{"n_layer": 8, "d_model": 320, "n_head": 5, "n_kv_head": 5, "head_dim": 64, "d_mlp": 640, "vocab_size": 32000, "activation": "gelu", "norm": "layernorm", "norm_place": "pre", "norm_eps": 1e-05, "positions": "learned", "qk_norm": false, "attn_scale": 0.125, "bias": "none", "tie_embeddings": true, "parallel_block": false, "init": "normal", "init_std_qkv": 0.0237, "init_std_o": 0.00593, "init_std_up": 0.0237, "init_std_down": 0.00593, "init_out_by_depth": true, "optimizer": "soap_variant", "lr": 0.00458, "beta1": 0.95, "beta2": 0.95, "weight_decay": 0.08, "lr_head": 0.00955, "warmup_steps": 200, "schedule": "wsd", "decay_fraction": 1.0, "decay_shape": "linear", "final_lr_fraction": 0.1, "batch_tokens": 262144, "seq_len": 1024, "doc_mask": true, "train_tokens": 1107000000, "steps": 4223, "dataset": "wikipedia_en"}
Each number is 500 + 40 x the weight over its row's rms, rounded and kept within 0 to 999. Layers, rows and columns count from 0. Numbers have three digits each. The size before them is the row's rms in percent of the matrix's.

# up: layer 4 MLP up, 640x320, rms 0.0968, rows 202-301, columns 128-191
# down: layer 4 MLP down (transposed), 640x320, rms 0.101, rows 202-301, columns 128-191
up202 099:547511470451573516542527455502458418480540497520452441457497508535513536444492565525456429484499484482507463458457479511488567501462599492482491531577465493581553493453450465464469463526501499
down202 097:520481422527449465477508509485563561517513486484515535527560517493515465509467492525560477503449526543504486533560513520534471509552512448486515476440496494464450496517505488491499573482483547
up203 138:393535538496474505451495484526524503509523592469446473481482492553443490487541442506539568527511450489499468483500495501508586416527502551540510508490546501500506455490422464517471492527542492
down203 145:452507538535508494459425426507471492556532549501410520510475461561536543507564497540481512589507487478487467467461524484512547394516449519479497551539566421477520503474505508559514488466497512
up204 096:567548459464525494488462526442506483489533523526538534494449558526546481490464416467439481410504505459573555475484528507461491555388536512497493490483451563573486531477537519462485496451402531
down204 093:456518391517508494482542424595481522476503488520481425524495531530583508503439512422478541492470491494544445527479543534541532464620483440413530541520545481454531553474510527487485465528505541
up205 108:511472495535468511498435551513533567447544534431491497531544524470481534426494487478509543600451459537478509494387467476453551532545528524497502522588513496501493520552479523430486526504613537
down205 093:502536513500492456446452493410480533547467490490478523543501545550532588430530438606495428503547537505503467507497543509482591570498575545502526537478502516507496544468421415560500485502430481
up206 081:572508541550516488578473500450491446508457503454481501503523500479503538479528412513429480564430502496479583527572432495454442497439490460528463501435551460483514488568498509538491543482486445
down206 079:511503439520488490545534506445515489468394467503502456479534398475455539512486499476525521391503485504487489513550527499564537511470504519551481502473472485498507557451480561488492489498460478
up207 098:481484477551504434537495501503423598488488461441510499463499506453437522477542553430543421508462431502540493386529527514496562525583481504503463501432388449496494503471477499562467561495486523
down207 102:509532545512494493485465438448534450504491483523570420492514448448535461535640420463439521446442564550500601484511482529575490497505470553487445529519531463477504472504496487469503444441546558
up208 108:456509485508507525482494483482448503502423468491591522505509486586489583418505588537450548476519455423512511495479523466536491543496523473596427532504413512566526497500572519500509515519527509
down208 107:497472470509476536456525551545503509556526536498509466540501499483485493428454500482441449426423451413554523485468513496486523509471511475478491450494537464485483440483538522476504551493427515
up209 099:479507485539497522544505519519568475518455478548556487469538554530578454493519514426503434470502530447497494449506477469525501506536484580546503482541557533456499533482513482475490522451475536
down209 100:477515467451449499480499503526530498441565478493479469575461483495482537515504622503534571603483508510502487495543490531509512502498465481391483487483510454482536534487594445459432502552493461
up210 112:495493554455448455547460520496516590504498561535463453489523520525486548570518453478452542488501471496541522454546443475541430520510522502550551563491464488495525448509518474512491519541499521
down210 103:506541546500559480459497465533477529585509505512412488482522521472430453509504529427528553473445453492524497449474570503482502504467522539502497552454475533558462488459575445554533487514461466
up211 113:479492519498495443496527525531489470467475467437454492516504523519455489505482446517561531567575493504501503503490551537536528490481522499511394531546491536522564492507489522468550535488520530
down211 109:460517515448514531498453467538491450495444496519457402500513516483480528522507547538440471542545496430462423540568491511514533477501440460511508500552469532511472432551465509430544485516434450
up212 101:558487458511467516476525492474496532502520577499466457497486472532401477527570460477482463471501595380501466552520538492433507465455380504490460495547490502479528587458465469556473517545520466
down212 092:491433438490541514540557565514458452523556517526499488508526486512520514543517472524565528430455512522513402478532467501505453537554479512619509492483486540486515561511513503507470514492501557
up213 107:473468579407485531462424579516572480524460554543485514510502458537516489534544482540504554479514455486499492484520551546447499458570480515489448466534530506567508552448492449455551539467474531
down213 094:469550488513477568453518473527517517481591487524539549443525524441560509422571512528463477516553488495523526529504513531454466577433555495498508492512561514502488503490483558448492436522495475
up214 080:499463456563435544423505491518433486539485460469504502542488531455483565476493456486448488489486569554530402460488409522474457445548540592482529477499483526530569481490510452505559523384496479
down214 079:518508470521490504525507482506429473502529530507528509413465444550499477457422547501495545398441446494519428459472482495566536506446434430410485496520536469548474492532411532548484498552489510
up215 113:543538526482454482572420472562538511483527530512437514444470463514492539460521474522576503460466471549469509466487457480533476553571442492493501541446503477519441489487662493474477494507522557
down215 101:499486589535527533428476470511445426443510448531514569419403514452538498560527502482492479455491530503532449498514520480424473474465516533431423526511549502500462490494464490465511526501480505
up216 108:538442398529499524532461506447573575486452507570532552505546550435538507476463488467549467465535439387449458526501508570538517488515516514557586438516464526515497460465507532506516493485500507
down216 093:436477498497499459508516445560408528438479538477483435440535557416501545498532517490497520473554402499405448535507507552510489539517493509499579508546517471478453537553517435519556490471527472
up217 095:532464442552531517524561472522503492507451554583458515507441406535483555508565523512496494417406536483469452527503520516503518406517480472480449483495537490510506580520464475459477416453542465
down217 087:547568512455464500517543498566501537456540450515471524470585502528508447455522539555535525523571505458510544488585525516519476549500491497498549489494500469491541510506490548508527556516484514
up218 108:441481541501541454558515584518490489498538441547514451493531554458499499446547470429426483459509513524510528551460485557511635479544506448455418463456455540539435527498536470460465490561492525
down218 108:527549516543461539492478423516558505541495487571442434511490470574523481598498506483514485516488531447455592509524553501552428558495488539476520490533479606541474460507545525519560531544476532
up219 104:484492467501530488464511488520571457579503503454512544546541560524524469448457455477523505585504487520426545505528534454453495530514555478482504495532511446579592504516502473489488513487507561
down219 106:572536525522487462427478536506572530508513434543474500494474485546492461494561439525558548409512455513509558481506502479491582535528485508404488515456498492505476504537499426515459517431468490
up220 087:573485459517496475468495488468535485491479511507580535463546485533452506473509522527512490529462486501524457517453585463465451498478504529552581541455506457473487499525506542551479618442522548
down220 082:496496546558441556611483475501524549504563497509471505523441488464480504492474482508508516428580483471519479473489479503525547476490526497436518512477497473506512494426537521428570468472488510
up221 099:580438503528453564511429533527589525510443505443521535476517532466499496541544504499448448496497431484512453545490504538497500527468512497547447526448489524472519427520499490525445521476493504
down221 094:540471482543428457554560576499506438529528467552471477463451465514487536485491530488540501479440495415467547517524514512527473488535466495488539536475465555499502505510469558540511521484511442
up222 093:504551515439502530500453496525503484477489516482569429411540491469446480556554467534473521474454544534445503501498506484499493474519445520481485476542522466444520508529517541492515521526511475
down222 091:479489495472565538550541503544468459557530442497479490499517448459486487519500508491449492473492458552556494490486448530453497565442492555491504478473441516493447498425586492550500465460499502
up223 101:556480507515539507496542517440464513509535500561443540433492533530519543453522516441449498439505525472530500538502487428501493578421518492570424467519437496604535449447436473421466432505551473
down223 103:408475468506547488516422526555550482559436558441492523598502542506494487515566496607448485540529457556513489494438539540525535442544528547474587555499524486425492550550495509596482535472474493
up224 095:469541491584538479462517443565478506467482542527462516464517503513441481497558433511472535444540521433460560508486511460625547445389487544547484520523509491521465548525528417519556603480531454
down224 098:487514487551484496479498474488494509509517527553513492488447555508501506547435513478478441515530472566569448508519419567471557458432563539477473458477436518495533536434504532557541461470511517
up225 122:498417468473463403565496489466491503527506516468556579507564530506541548546409528446516529471532420444430477533523513470509421500518481561553545462533460552459421485487512504474514432505485502
down225 093:548442491462536487498470492484424538465477517547575564421480484456601491522492520451502522469556532480569497552499453551505459541503465510536547503495508527531509497503566555478464522450470522
up226 102:543493491478531459561532526497549616479518480473513489434512475413479441474497453449482479466543578462517527498460515513497480506441464576508479499542490464485447467518516509545460524463458481
down226 100:412458496504526467523517511465442432478518541512515544491531473544418481542565551555517469596372466490508475495532535509504510427509433462501490442410478467506492493444474527420460524505519464
up227 108:509523567511495478496445498553472531499523532542503527464515550472528484526466557519466465458558465531550436487446522435516525517516511499559525515489449488523467502558538422523519460528466455
down227 098:504536517507553508437500543581471503460450471504491540518537524488465531501483496458506492561445511443477486508494516553549491468530474553533487554482500459480447483551529398511481501519496479
up228 102:466480513547490551471466514497614506452502568534449504485515522486459442576546510502495534439537472449557520457419475474462466520509550522503460456449455527455527445427508509503493482545514544
down228 096:528548460475510471460547495522531533544505546501484500520524485575507462506561462487505459523489502567549468497448509482432555409511492495531458550506490466481508493468488420555494477561496561
up229 094:462510505553570543517510471547519630573497463451454457519505582528542536493538519469525514467470466511459547453494500467447480479433497558563437530496589576559499476475478460514491498501482497
down229 092:475489569503504493471535475476562517443476482540492534502471479483509482584539529442488487510490534518520576491503441457501420462469513536538462477429486503396475464469505464426477467512429443
up230 093:524506475536509507471483572527439525592497517462506487519515482482534561519437472504531527500510528445561520443499504480546575470591529557388519453513501532538553493445484412577535465489522523
down230 099:516513530501406494466482500465570389488498463537509499598506485490459488487461526495512432575446504566482492501514579547490500482494503482537474451468487503500433576517553524418536518496550463
up231 104:472521519531570529512463522471482485422511532548491577541560561510507503447517493460500465501522472485498512539519554484493504537499421568465504459508485481548354465545488492501568479468430471
down231 102:508474512517479477452569521444544455463537456544553403487479493524501426515490529493467499508516529498488409468479468537459488437440447495563508531535619448494514509485514478507563452485506563
up232 101:533473472540509432420518588542512487520491485520470518510467528589502555508473482530594563464462467443457456498466473496535462455495511442485490463469550483486452570537528532485485483501490502
down232 114:537599523554498536541535476488563427511490525540514553475517509460468434527515450422558562463467484485477511518472483496537535548506470471575469479470472507514513476550505453506547431450471453
up233 102:608523451494522434524489571517519566514609445512467505482409517480522478548529518497498562472484491469468464539582443507449508499547464463462461486529476562469574502548569463459471484511501530
down233 106:538545490488507454585473490532478453487500489462451523531405454534508451502474520487480486458532504509474491447486525493505433506473517476493573470477519464524454508481514463525466492465511531
up234 095:477505463501496612446510473508543463484536524539478521557460516445469562488493467502438463523526531501449460518469562469443507519498523437533412533482509537515534524515413479555534557447468487
down234 098:564478543521447530504555552476466532461501521546474489463558501460492481447496565459487506551501546467424519510485453550529478568522440547485501450475480475449476494420519510435451452517438529
up235 098:500504460609476474438414514497486503482557509511541547541492551522475507499520567482505428481542550481469545497503551632499497527490481511470466505473497458449504523556512509468529503520484515
down235 100:452475485492591506488520489530535480536562531556456484567417520531497474497553448518497437416513471547495542445475518544514429541448586448520449539482442559446486474568454497477486501533485537
up236 128:529451522569446569478413517484501464559455504456484516427478527497552535506510441515559540494480524516479548462553530455493565497432498526488464495440456500522530548497565525533461613472459473
down236 120:524530449539491508476516484563473499563510580577536539513546525532554446476541507513458463496462480511516515547488501437475426478499529551437595503397511446504477516534485530506514459487567472
up237 097:527451491485533533459454500527534476451515445480567451477587555546516561541480526481541494531561434496442504528515550476470576494531577510493517472529541541507530504508492529493494495466479579
down237 099:504463520464483482528532502514515539459569543449411424490484510485467488453450498515497456460482473444518439476523470501594500465478427524430513548471411473534506502550498504522595439487511536
up238 107:483508522529467499496496507449535449504480531504536562505553534479472509480522519462479580441493521508538490554593494595435504429555507509519467518517461496478533494463484439529540450514468514
down238 099:560499506476537518431511420501463514504512472538557549469486513501462458528536514483526536387522513523526485465554538491525507394487477503524472416494561524497496588473508451447495530520427479
up239 098:585407471475482501501483419463514482506470475567515498552531573444536512476495480546407495461513521505565508509466472447477548576496512525508464453544507528525475440455469520456440509474557502
down239 105:461538521494419447440478434483501493440505576555526473476481510506460468503463425526557546495560509530491558490526469485435517457489580537455499422477534444500489571446518459464518455532540528
up240 108:476518481490515429549388512501547463475473469557561511471445480423477519497459478561569471509487561511455506598460581579493495410525520484565464534527544517548491487469490454463530484432530475
down240 122:512491568510470556552320505498547469537456482533466449503495536509447454522493554594516483463564510463466456573415575501407522461527469503531523480492522507469470545523473446555520534495516467
up241 107:449500494533438539504504503506467435483461482545450543572544601502566525395574502534476489494530431435463484541516482477497494496475545460535548493499514485526523521476626471466523524459418471
down241 099:484480486479535472529507508506513527490497466579487469559417431514499563481460499509497497548531527493524532510499529476469515570493456556471578532523529532544503594528513474518563498522461531
up242 097:529404485499473604470457509483445499450477566563489518519513432534479546463462438529461489485460516516479509472490516541455468487498528435440567438465511474474576451544522533498475497459565512
down242 097:473489451473489518431516504568559481545495516423486480544514535557528445418526479574508529544468504478470475534484516451522523525571506586498531537497541437474448464510574428510458473427459558
up243 098:560525519479447421462490494484507488461506553556520429420483496448544513487464486512562468506551447466546512512530445493498509490468524535531581494579509462478552462545445500507473522540480501
down243 094:459525489438464461454462516566428486533530510464473462490541508515499496427502540493482564512462521442523474502496564533471507512512528536517528485455513551517486475510466472552480409524471518
up244 089:462554505548527523554503445519499555493537533503453479471494498488548485494438491544496561466461512465484521515494485472473484493477451560517453506511526475498405560527492594456413490571502446
down244 092:541537457453450475547505530521565524426453523477544528557499509504494463526567435488508474544583486561571479451552544501503529489462563531566532482478483570522481497436491392513484426448540511
up245 095:485561520482477518499530460517535542464517548527478558517437466517484549532515489557496532482546463497535488505482545528434453450497463532485483517552482471479470514494523492507452515472551490
down245 090:512503484528426490500478482467509490451496503548496468503523501418480428517424500446475450461512550541485582568558487418621537472417499423476501428432436457506443453445501512471528552538531579
up246 098:455628537523466509422518559478484447553431477524530426447449510537539517485530493542544548537448507579501552490540521446495491470483549492521490517529535487527504522536452507520521552478508510
down246 098:451442524541600481535442456525544483458484463483523590479515538462448486544570559470449535494482474483513548517487513514477512515514481488488476488481518473538465500542542475472545468512588482
up247 098:507539533511459483549502469552372561524485539530497567583455517530541486474510522445380491514525517460471435430487501497508509486500434487516459503473496547480495482440522520533605469581520539
down247 093:533507468522483544432394565502592510458498438499500491423579543521436564482493533493518488473439512505527486496497545521509492525481538471471515482569575484546477481563469456497487511434498473
up248 128:505504525484513446492497569443499493505483472529511557512549446450510562518492438460512481536472515496554518486429405461508511493511474550553448541461531533491520490525432464536462490539501514
down248 116:540512525495515507494466434490480533496464548566503553437452519446549547477517521528552524473548548481536508518479461481450467532535489529508550492499475540583477457437529444418493473471492584
up249 106:439492470495550450473443463461519504492549505480495562474439471530479535456475478421579490426495515489509514500457528482563497515447469518416527586511605433489564565511551479518512447483510555
down249 106:490477532519517515469430464552487503516517481511531530488543561474511480498485476472499462475523529497491489547499536539500453506530493529534475507485509556457532477477527516497463480563510497
up250 089:520503507491580467535525560501553556461460468510396529479475479502514517500472500478517406463545545455496496519480495439498503522466482496458455491486465483502528457556522471487535518457543523
down250 099:430552537546490538412495501474470459556480421498505490550504486467474459492532516556517460476500498498503474477553500601516539437544501514527535460507502589482533528475463511513517495589505500
up251 091:457563572507538472452470460494482447493477480484501472476513526493483433523504499507503423501442507463567493478484543486415518514533598543454573508517505508580568484576498462521477381449499536
down251 101:466516520530512499547506505537438506502525475465470540470545457543481534535488458474530530466502565496535511544509490401455498396436457439516508486505522548489527543555520511495479502505509528
up252 109:479489492530455499538476511467463438519514522438571460515525513522453556477526487525430505486492538505507478522436493496400550505501417446478515541456520477465425484531535472481510487529438421
down252 127:518494498467478536513528538461581481571467478556542473521484560468419526501541464553378487528536462510544537515481434415441581509440449580524478493494509450565492412565537456483509495523422494
up253 103:452546504555517476515536521454503430517516503539504509515537532487394464529515471467525538504439509456449445452518494491510537492472536522495516553534459585478521464507481403548542452542516466
down253 099:599482399538478518492457512509428455505516515453501523485486519501498425490483550457499484373486506500527563528449520481445460553464517532504524436412509558522449496532508447489502504444536536
up254 099:470547497492509510524503491483498531460512505478413494571530543480524555440539484504473419488439612486494438501487496476502507497499486520471490528441507381425494378553515534489493504441487484
down254 108:528468489554475532470556524488552461446528495540532478473548609507510555500499489497508478429461508487506419482507533422533510490486467437533390464498510495469482472506565460523490533476479554
up255 086:482449584515488464525583513496431510460534507469504441553517491492503467477468533528444514456447536542496504516489566439496454518559600476489461503504530533534498465532439540525447549503501513
down255 085:548544445509532469529494461554498481519517481494533597549479462517491498527496518492499542537582493447471511551503468515514455475488461522585512499504445438531435491511500562418492514530442429
up256 095:481477444530517480468462541435485469516447497443550588490433528448573533443445543511592511485520467557412517505485489504447488492477576469536498522482522474547535484488577505542533497509527534
down256 097:443549537546517487536490539479504460536458483507511534520483492502560568482588495548481510526512505542474555449511447561565465516452518532501483516458536494541491493445560483519502472517469506
up257 096:473518505480537520510508503448550485460441411485514482502546555526463526499533468515468428482510573465525433511480503530487523510489530531494495495574503521528491508504507560461520514482511530
down257 099:503519539527491581448486484510415548525535579516521479527491495443481430461499510482433483503367534566517504503507502512513490508532551537583518500462487487445585481550493549540421510492545559
up258 094:479515468506486550523530518440498542519504477408524509466489549472484569488474494499484598506569468544514534551474502541486521494473551481456552572465476444494515555500453490532536539544496465
down258 096:497449551532514448439523477553543514519455438455567483526534531425516529518543451439483541554505519515459540526463458497510505455462508475587514556583496523431473562462518492447486562496554550
up259 114:473501494519538536503469488522459499478595499490547470447554533498482517478578506507520473523570472512491523562483569465440555488484485464562466615531493445565522514576564561492514601405518497
down259 108:443475565569526520557452512499506502448482482469602491514518539473538434556523537461525441453546523511486444524447562505518550402387432593451546469516584490512525452569516538493497496423547534
up260 114:506469499552451462552528603511528446430510513545497448516496485534556517526536466425499501524541531477474570456402471589509564457422465601505528482490554517450546498474469499503545483432517515
down260 121:522378501565609519531515555530528474439501509539503470503526463446522495474558480451455455477590545520493531506513479484544574453442497567495518480520488493404463488411495544479573563526467538
up261 086:541574522526420467529481462543451435509473482468557480484450559520529596461564517502515507490503477479514556582528552527564482528476496506477508495491478417512522514426506496590573549459496491
down261 091:481502519536474428515499506575484495473534537491444509449529480521490467510450477524481564417460471479466441498441575519509500464499416477439521517499540479529495536406443500454490519501467483
up262 109:508468470536477531502559558534512513536537527477481496502482535467441520475535466520535532517527430496518487553504517518502482478602483491457512533516414524466481574529579431483510513466515511
down262 101:480522445463444487472508408539483541507442431453476518464455541474522485479537458456551562489531536454570487535455535548513455461527545478510465514483552511490546484578459511598466475538481563
up263 113:449513467509526496497563445526473573435508535464425446451504487572494502470487512588491518446424508530472466395512497550438492485502471542423495422477555449520481505524478478481526524472531579
down263 108:523504486503496528589465486529577504496577497523463506481525487457616515409469485452526490479521505531528587613490421507512492616497492482445569474534533423461545501483506475444462504517467511
up264 091:512464468551517457466505462546530572507489430468493489508539430464515544439504486492480502485534539424530574475474475499551552553484482562497475457441553574514492528437575495468430489511472597
down264 094:465508508516480430466549466450519420540504594459565526476524472560562433534426481538453529497500520543486475455541529521463541502516506519498445516472506560485418495507409414546449472562513549
up265 091:480504482541548479523422477534428525458510541531429491475472531485470488443521454441483478510454507547520454402494509512465495466560508521474429527526511511466513492540523526500522515517563551
down265 087:527463520495540509524524580564506451508577493497459485540548476511523544470461504503483474454511515459545518542521454448523478479430511496552482439438464494508511470453526468461533574515424505
up266 109:492480470483446450596473525498518512482514524468457542435509475470513545475499492461464501509551436451472507463496469454521443464504539562552517452531476465488501484529500464488464513499473527
down266 111:548411551577440490503507532428525498483447447508480578478509409537548512474487522437495547541487462523482451487545501549610550593460530521507530569447475579530483535487571503590570513505398506
up267 090:404526546517549506491536514442476498486482494504534433583505495496473476507563546546493554570507479543512482555490483466490539493474493508486508498501506529521471533527503530479525493534517470
down267 095:565437453464406551508473486530490507473551504471530522489487585520513545490539493464549586547490505546491545476432538572434412404561505535482490515530487512529494472538505516559501572533456523
up268 094:508504458497387480439458408565506482478463565525478516495474457520517480547522457513522553541602545482533405510501502553525489501486476478504470522503491455474517485573562500574514395484533492
down268 100:488506458521529500540521480485492466535480485452514535557462511458400559524430543572555469478465482568465440517441523472509521469510510506460525484498484538450516466468488572521569486485478582
up269 111:436522423432420442506517534442536533516532500479507444452564495527489488485498541486499572496529498564513494493565552482503450514488507494494546605431510449483513530565484503503493472497518465
down269 108:498479461540400432445530495497454537571522497497539508586480407533517531523557509509525504501514540472523463542539507553532463543407480510437537481472545519524542444458541450563552507430559511
up270 094:533465459523465524440500530513506567549575486515432459496510547495462499481537432437559472479514510511508501464564491508561517482470514505541538477560468519515462456478584546511565531486529515
down270 099:439475458507457550475523499529538503422516436429522504464532498540541482546478559558433588511538517510419550493500546567497544473537480424470466477469493510441453513505449493444514512511425512
up271 089:513569444501487495530484458519559511490518508498565462477482609562506435487443545476462525511480483496441464516433529561411481529503454483447511510464447544508468469491535547395564504438527528
down271 104:482514534474482483520450465452488460469515497510519511525544456498440523515581470539555503482460544528582551466488430529547514449437515462482511469523475473529471500519474516504466555526503440
up272 102:482484543555476518526483552464521446461515486487502560443398558521480542481493448422578542469477542527552538538519503571556499481546509456440481466508473508478471449550494506479496466546467523
down272 102:558469502493477504431474514508532548480481548561471553523508559584514457537473492509525491357536435489508453456540516490545434564581505467529557415498459543448393491501526573485516496544524430
up273 140:522450439555440531589510513549500408471523534516514471509552565471552550446450517514494520384512469511561551508472491463487526547491487423462464510514486533482615451508476537456471490497533534
down273 134:516518471475523471507432508524485540467454496476508490444491594465594572456527441493465539431533473560498481456400452475578481511534499479481467503473494573457521461537534437489434536476518514
up274 106:503469520522468539467479505472534613454558506435490489440561486464518543501406499513512497509494536522514538527443461534491479423459576493472448542548481501494579522520475478497514499506526490
down274 101:530489519485485445503516509471550519528437477477517528507446506551484545532434484477462452521496573525544537466528545499489505518494582554509468553518416454523533506442489523544518546467472491
up275 106:541542466511436470494487508424500440546537439585448480471467484499539502469520547495481484474496491479559523484475509499513488502401535442496519597497540464529513554601507582435460569447489590
down275 094:443561445444545506459492431602507503511488497438425514538518507472519471429572452500494565506515475436502496446458468518478501470534541504535483458499461497513495430492499422547511436474492476
up276 086:563517481528500532524493489471520542506509461495502505460537420455504476488485448557505442440495530444485470531521418512473556496465549471483504499437508505544504484468530490512486528461541478
down276 081:534486449529490453489491611503515439493444547490501490485478470563545457530547522520465501522441431426492523515481526547461527541416492493515471441592521547473437516514462547560547426449513526
up277 102:494561481503453520489452515473466532528482505525533489578509460465521530489505450525518519459477513461558446501514483557531586485471530460497481554507498561492567466467459471488521485553528466
down277 101:498433547506422479403476514496467497418453495550471542554477449515545493394480514495544479509513530465471551517511512550501512454493488568459429520498523469540465528447503610496610552586464498
up278 112:475539485481459480429448515490481529573539457558536460452529532519504482551513544428439522481505446530530521457502572485567538530538597491508491507479524471491525477551473572476504459525501482
down278 108:441549488452603495454534491525499545417492526485525453469524432497511495521476484526507489493548532470488517529542491505461506437477401489445522492473521551524499482536450508527492489518458526
up279 096:585504431447597506501579463508528500545428463512506516547476467556504546479517512514538472454477426430519519519434554468492455509516529548496418540437527498494446466509564500527502513437510453
down279 096:481481508481480523465546561450487499491499491519464462501554538525521527491544510571479459507471471545444523518541452440494639580536520516517575473568465439389467496473393508506424591523462443
up280 093:493491412475494470546471530479467555543541567535491492524446415524484545588528470489485509541476529440492482463448525500442505523508530560491488457530544502498493563564499500493512495452441501
down280 094:486461488484512499520490462461455569499495436539416522523457482482530547507548480495519479453487439505494464373526460498478511566446438610526555512464492539466524482545511625444531498517490473
up281 089:487542546505531466468511497467534504503463404496506520531515502505554502507503559543477556479501523512462501528566483518491483518622596472558472538541519501566395522500504522541481507518452497
down281 083:460462493431523559553525587523518459494469496503470500509560492509520457533502461478478462500532482509480541512440480489477484486483500545517489496521509486477559484496472494412403545464545501
up282 092:479518492479495460394493478482467564518525453485416481437449432508496501504480532489478470460438517596538467514482525488432537468479475455557518534462510491458503561438542444431481478484525471
down282 095:549441500552522503544520501543536529538458471510540525594481480474510551483487473552549492448481512493478604484484530491504530559433532555519526519473418532578564462471503525559514485465497515
up283 109:483514462444498503557519515515531514523589504536532511458450543445409445448492506442526442516489479524551540579465465542464494515425546545530423530503458438539460519550442463413519475500550528
down283 094:525509474482491449466507441475450471597519501496474442486515479515514490478550500473496493536480549433499613483518543543504452518467498523452435486488422444483521495492533467527465488467508511
up284 108:552530521605522437429541466507486484467522534512436524536504528536466419531467470565494550514495483543514525491488565480461533479463551571409539534544567460504513451568474494467464499510496479
down284 108:509510466436553528409494459479455476474523440556494491493532484465497521489481538547473514570452542501536424425510540472490480513541495519439505456514544436497431501479523474489562423505461524
up285 092:497514490527517541555530447538336491511484458509473542419560505494501450513527530513499475530467577484553503389478549506472514492539501564445485522508557541537472465495541437512409470440516533
down285 096:647533494468473513485481535552591455485483480561518488576554508427566494463454488459502544470495497571445555560515443520521472540534442489518501428465462468520556509469553556560508443562512535
up286 116:461463516616530446520422547510457517523504502451423516485459489455513567503518477535487497486564510427514498468453478481506506468515501457455487444492494473472471493523474459511474563527549533
down286 110:457575515500496531543483484526544475504438520489455491562480564526566489487500513508448512508513475479461532526514465428504549556529504491503480469429539499471457515495540508494540533536547488
up287 099:462472503558469469468437561471476592424514499539436443577501548489557461427469551432563566504494455497431516518492468441496468520432486523452429503467561513457457542541463477509517466545562548
down287 107:520514502436509483456377523549416542527458430421549470540514477554534456454501424503505491518500526520496444536494519560477534470516487526514537504482475533516432451543547515577503592499507507
up288 095:475488499589517492528486482483479503449517484539473469483503452567493486515475496518458542491551506480545453554585485571518441474512492508498520568501522438512509498563526526452527545527544500
down288 087:536460542577454587486447489526500501494554545521532548529561539462485478574460458525604461551470412547451476572457552474497491505524476489545501490517470524509410501484463536485524427434524495
up289 094:483403426546501475465497520558509528456495577460437517456498500490470537519498553522547510530459529522572432445519463483467491461557416511469536440528548500530428517482520472485507601476514478
down289 090:484456483511564441540541435428462438547510441509469498540516531538532414488496486481510554514493489502487492549464524539513463532450529508509512575459402545515524521459544568513525518532449519
up290 082:524497532456533569465533567449468491522514484458475516497514526524478517449508512574453457453525539547518528557555457564496368519493432483529506526521493456489487439530492498505562472425504527
down290 068:457517449466500482471555475589534553512504566504434482488526528504498461503504483531521519451497517490485494484568575432574544506505540470507493495531527580503496504484457484520526543516440532
up291 092:491540465490512495486437558472560452467539454508466606517551566551464594441529552519519559519465440410591419509471481468485459545467472524507520505520459562451481450503473531537502374501548517
down291 104:546434473500495490474521607484567546560511489544544445514446601458578456525505532487490496451542506498410502500514525467484425525553493446501471438501538573500441496446517429506522558482425474
up292 104:391486441516561423452503488573493496509487496529489438483533522446508486466505447524505492491589480492543504508518545468574544567574488582454458499527503500529527449534593466456474549516482509
down292 095:504507555484533506518544557437540485481513500503497460549607516549502471480429544503478539511493493504497495531524512519460494541464483436537476473519437539436533522491562536418446545526448458
up293 107:470471554525537493430472543506497436476527522527579450568536517568516522577521469481471506477570483497518483507469521462393561469538514469485463464525510490493545524507531538458507517460505505
down293 108:435475487506494536397498498522503549492524498553536489518598534503516513437562503424403445567538458487500527506510540498505475486508464466440518463531493475532436451484452501539532546424487505
up294 099:500548539541482535536557483513502394464506465532529489551398536508568543464476493430542507488483515472424543589486546457557473540538447495495465468563503518512477508448509518553478507529557501
down294 097:605558457449481552535533515536520500444462540519438514508549516507485492446538518490444490479476501432480521489456502504578434448468537524498460425507534499482452456516473498478547501545524543
up295 103:575503403495498454424483432579497483550507481463481538512466424450471482489466456530378554479510533495591447483502466534518459494579626534476553528497496491532591506493487550492488500505456474
down295 097:538526464524463493464457518489527578448470552484476524547518563480461582507473483523467522516502543523513462501465486468490531486523452472544532482540546516537456454501446442494481533495607490
up296 112:563495531483452446554513443436451458530572442521543509520503541534430537474409573526439436487493443485438482511541512498474489522466537487497534462503504526434511510595523462450514547464490455
down296 121:471433548484448476535525438473446540503456490424545596501536490531446492539459542547550477581540470518513520528506468536471466503469498581506449527494508515534458533381503495538524525474484494
up297 099:507438513480540422492539505521479533484536521468501480463513560489507487506491481436466490412494544463453528553562527546478497539476403533516595465472526508542466416486430499529514532535485483
down297 100:451564468467445526550476491445497441559542498454546494518510533507559516523529455449436464424501493497484444547423444520477500533511497457487505464399524503496520533537499566443548519521544505
up298 097:456448504561493553451472468552490502518452483530463530493532506524456479466524518429485535444481566498532486498540581493507526489594535474548491534462507519492553465507565476506561583485505441
down298 097:529563515516483543456535508562502535489527556431468538428547494513531527504545470423579454547447524453508526448472507417528548525451520491514519473486497523571450486498521403478453441506470547
up299 094:497433466525486526552540548563454549504517491495455495495458494525512534502507487516499496518546555487571474478555445507467446521485474482489506545538484456524443472435453478461514596466553532
down299 085:523505526481558489453494513563502401503461488548476500462550519548520518506462558450500474522523557550508513454489511540522512434510511540505540518499445488452542545565508565478489480479482471
up300 079:516483516452515487512541476455500491508522529489569466478465480494488532569529459468493463552495438473547516467449508549523448467495566538496439543420526520513555555453491467549434480601591388
down300 070:521452483439424488541521467502543528529502487510494473447510504518499467518496593455555622434478491541448493480535577569489564511468527511494559474521480520497572556554516457468507505485495549
up301 108:462484465540564497565525525526508537451510584534542493543494524527511479545488520478532580449490546477604507507484540510471556535484479452422557465562507478505456430510493477507456442494536525
down301 108:440418480559553499530468472511490497529556544534455478445500487526520574503529565497476502480536481515451472431536498405502501546441489429561490524525538489530484551483489484397510579509514465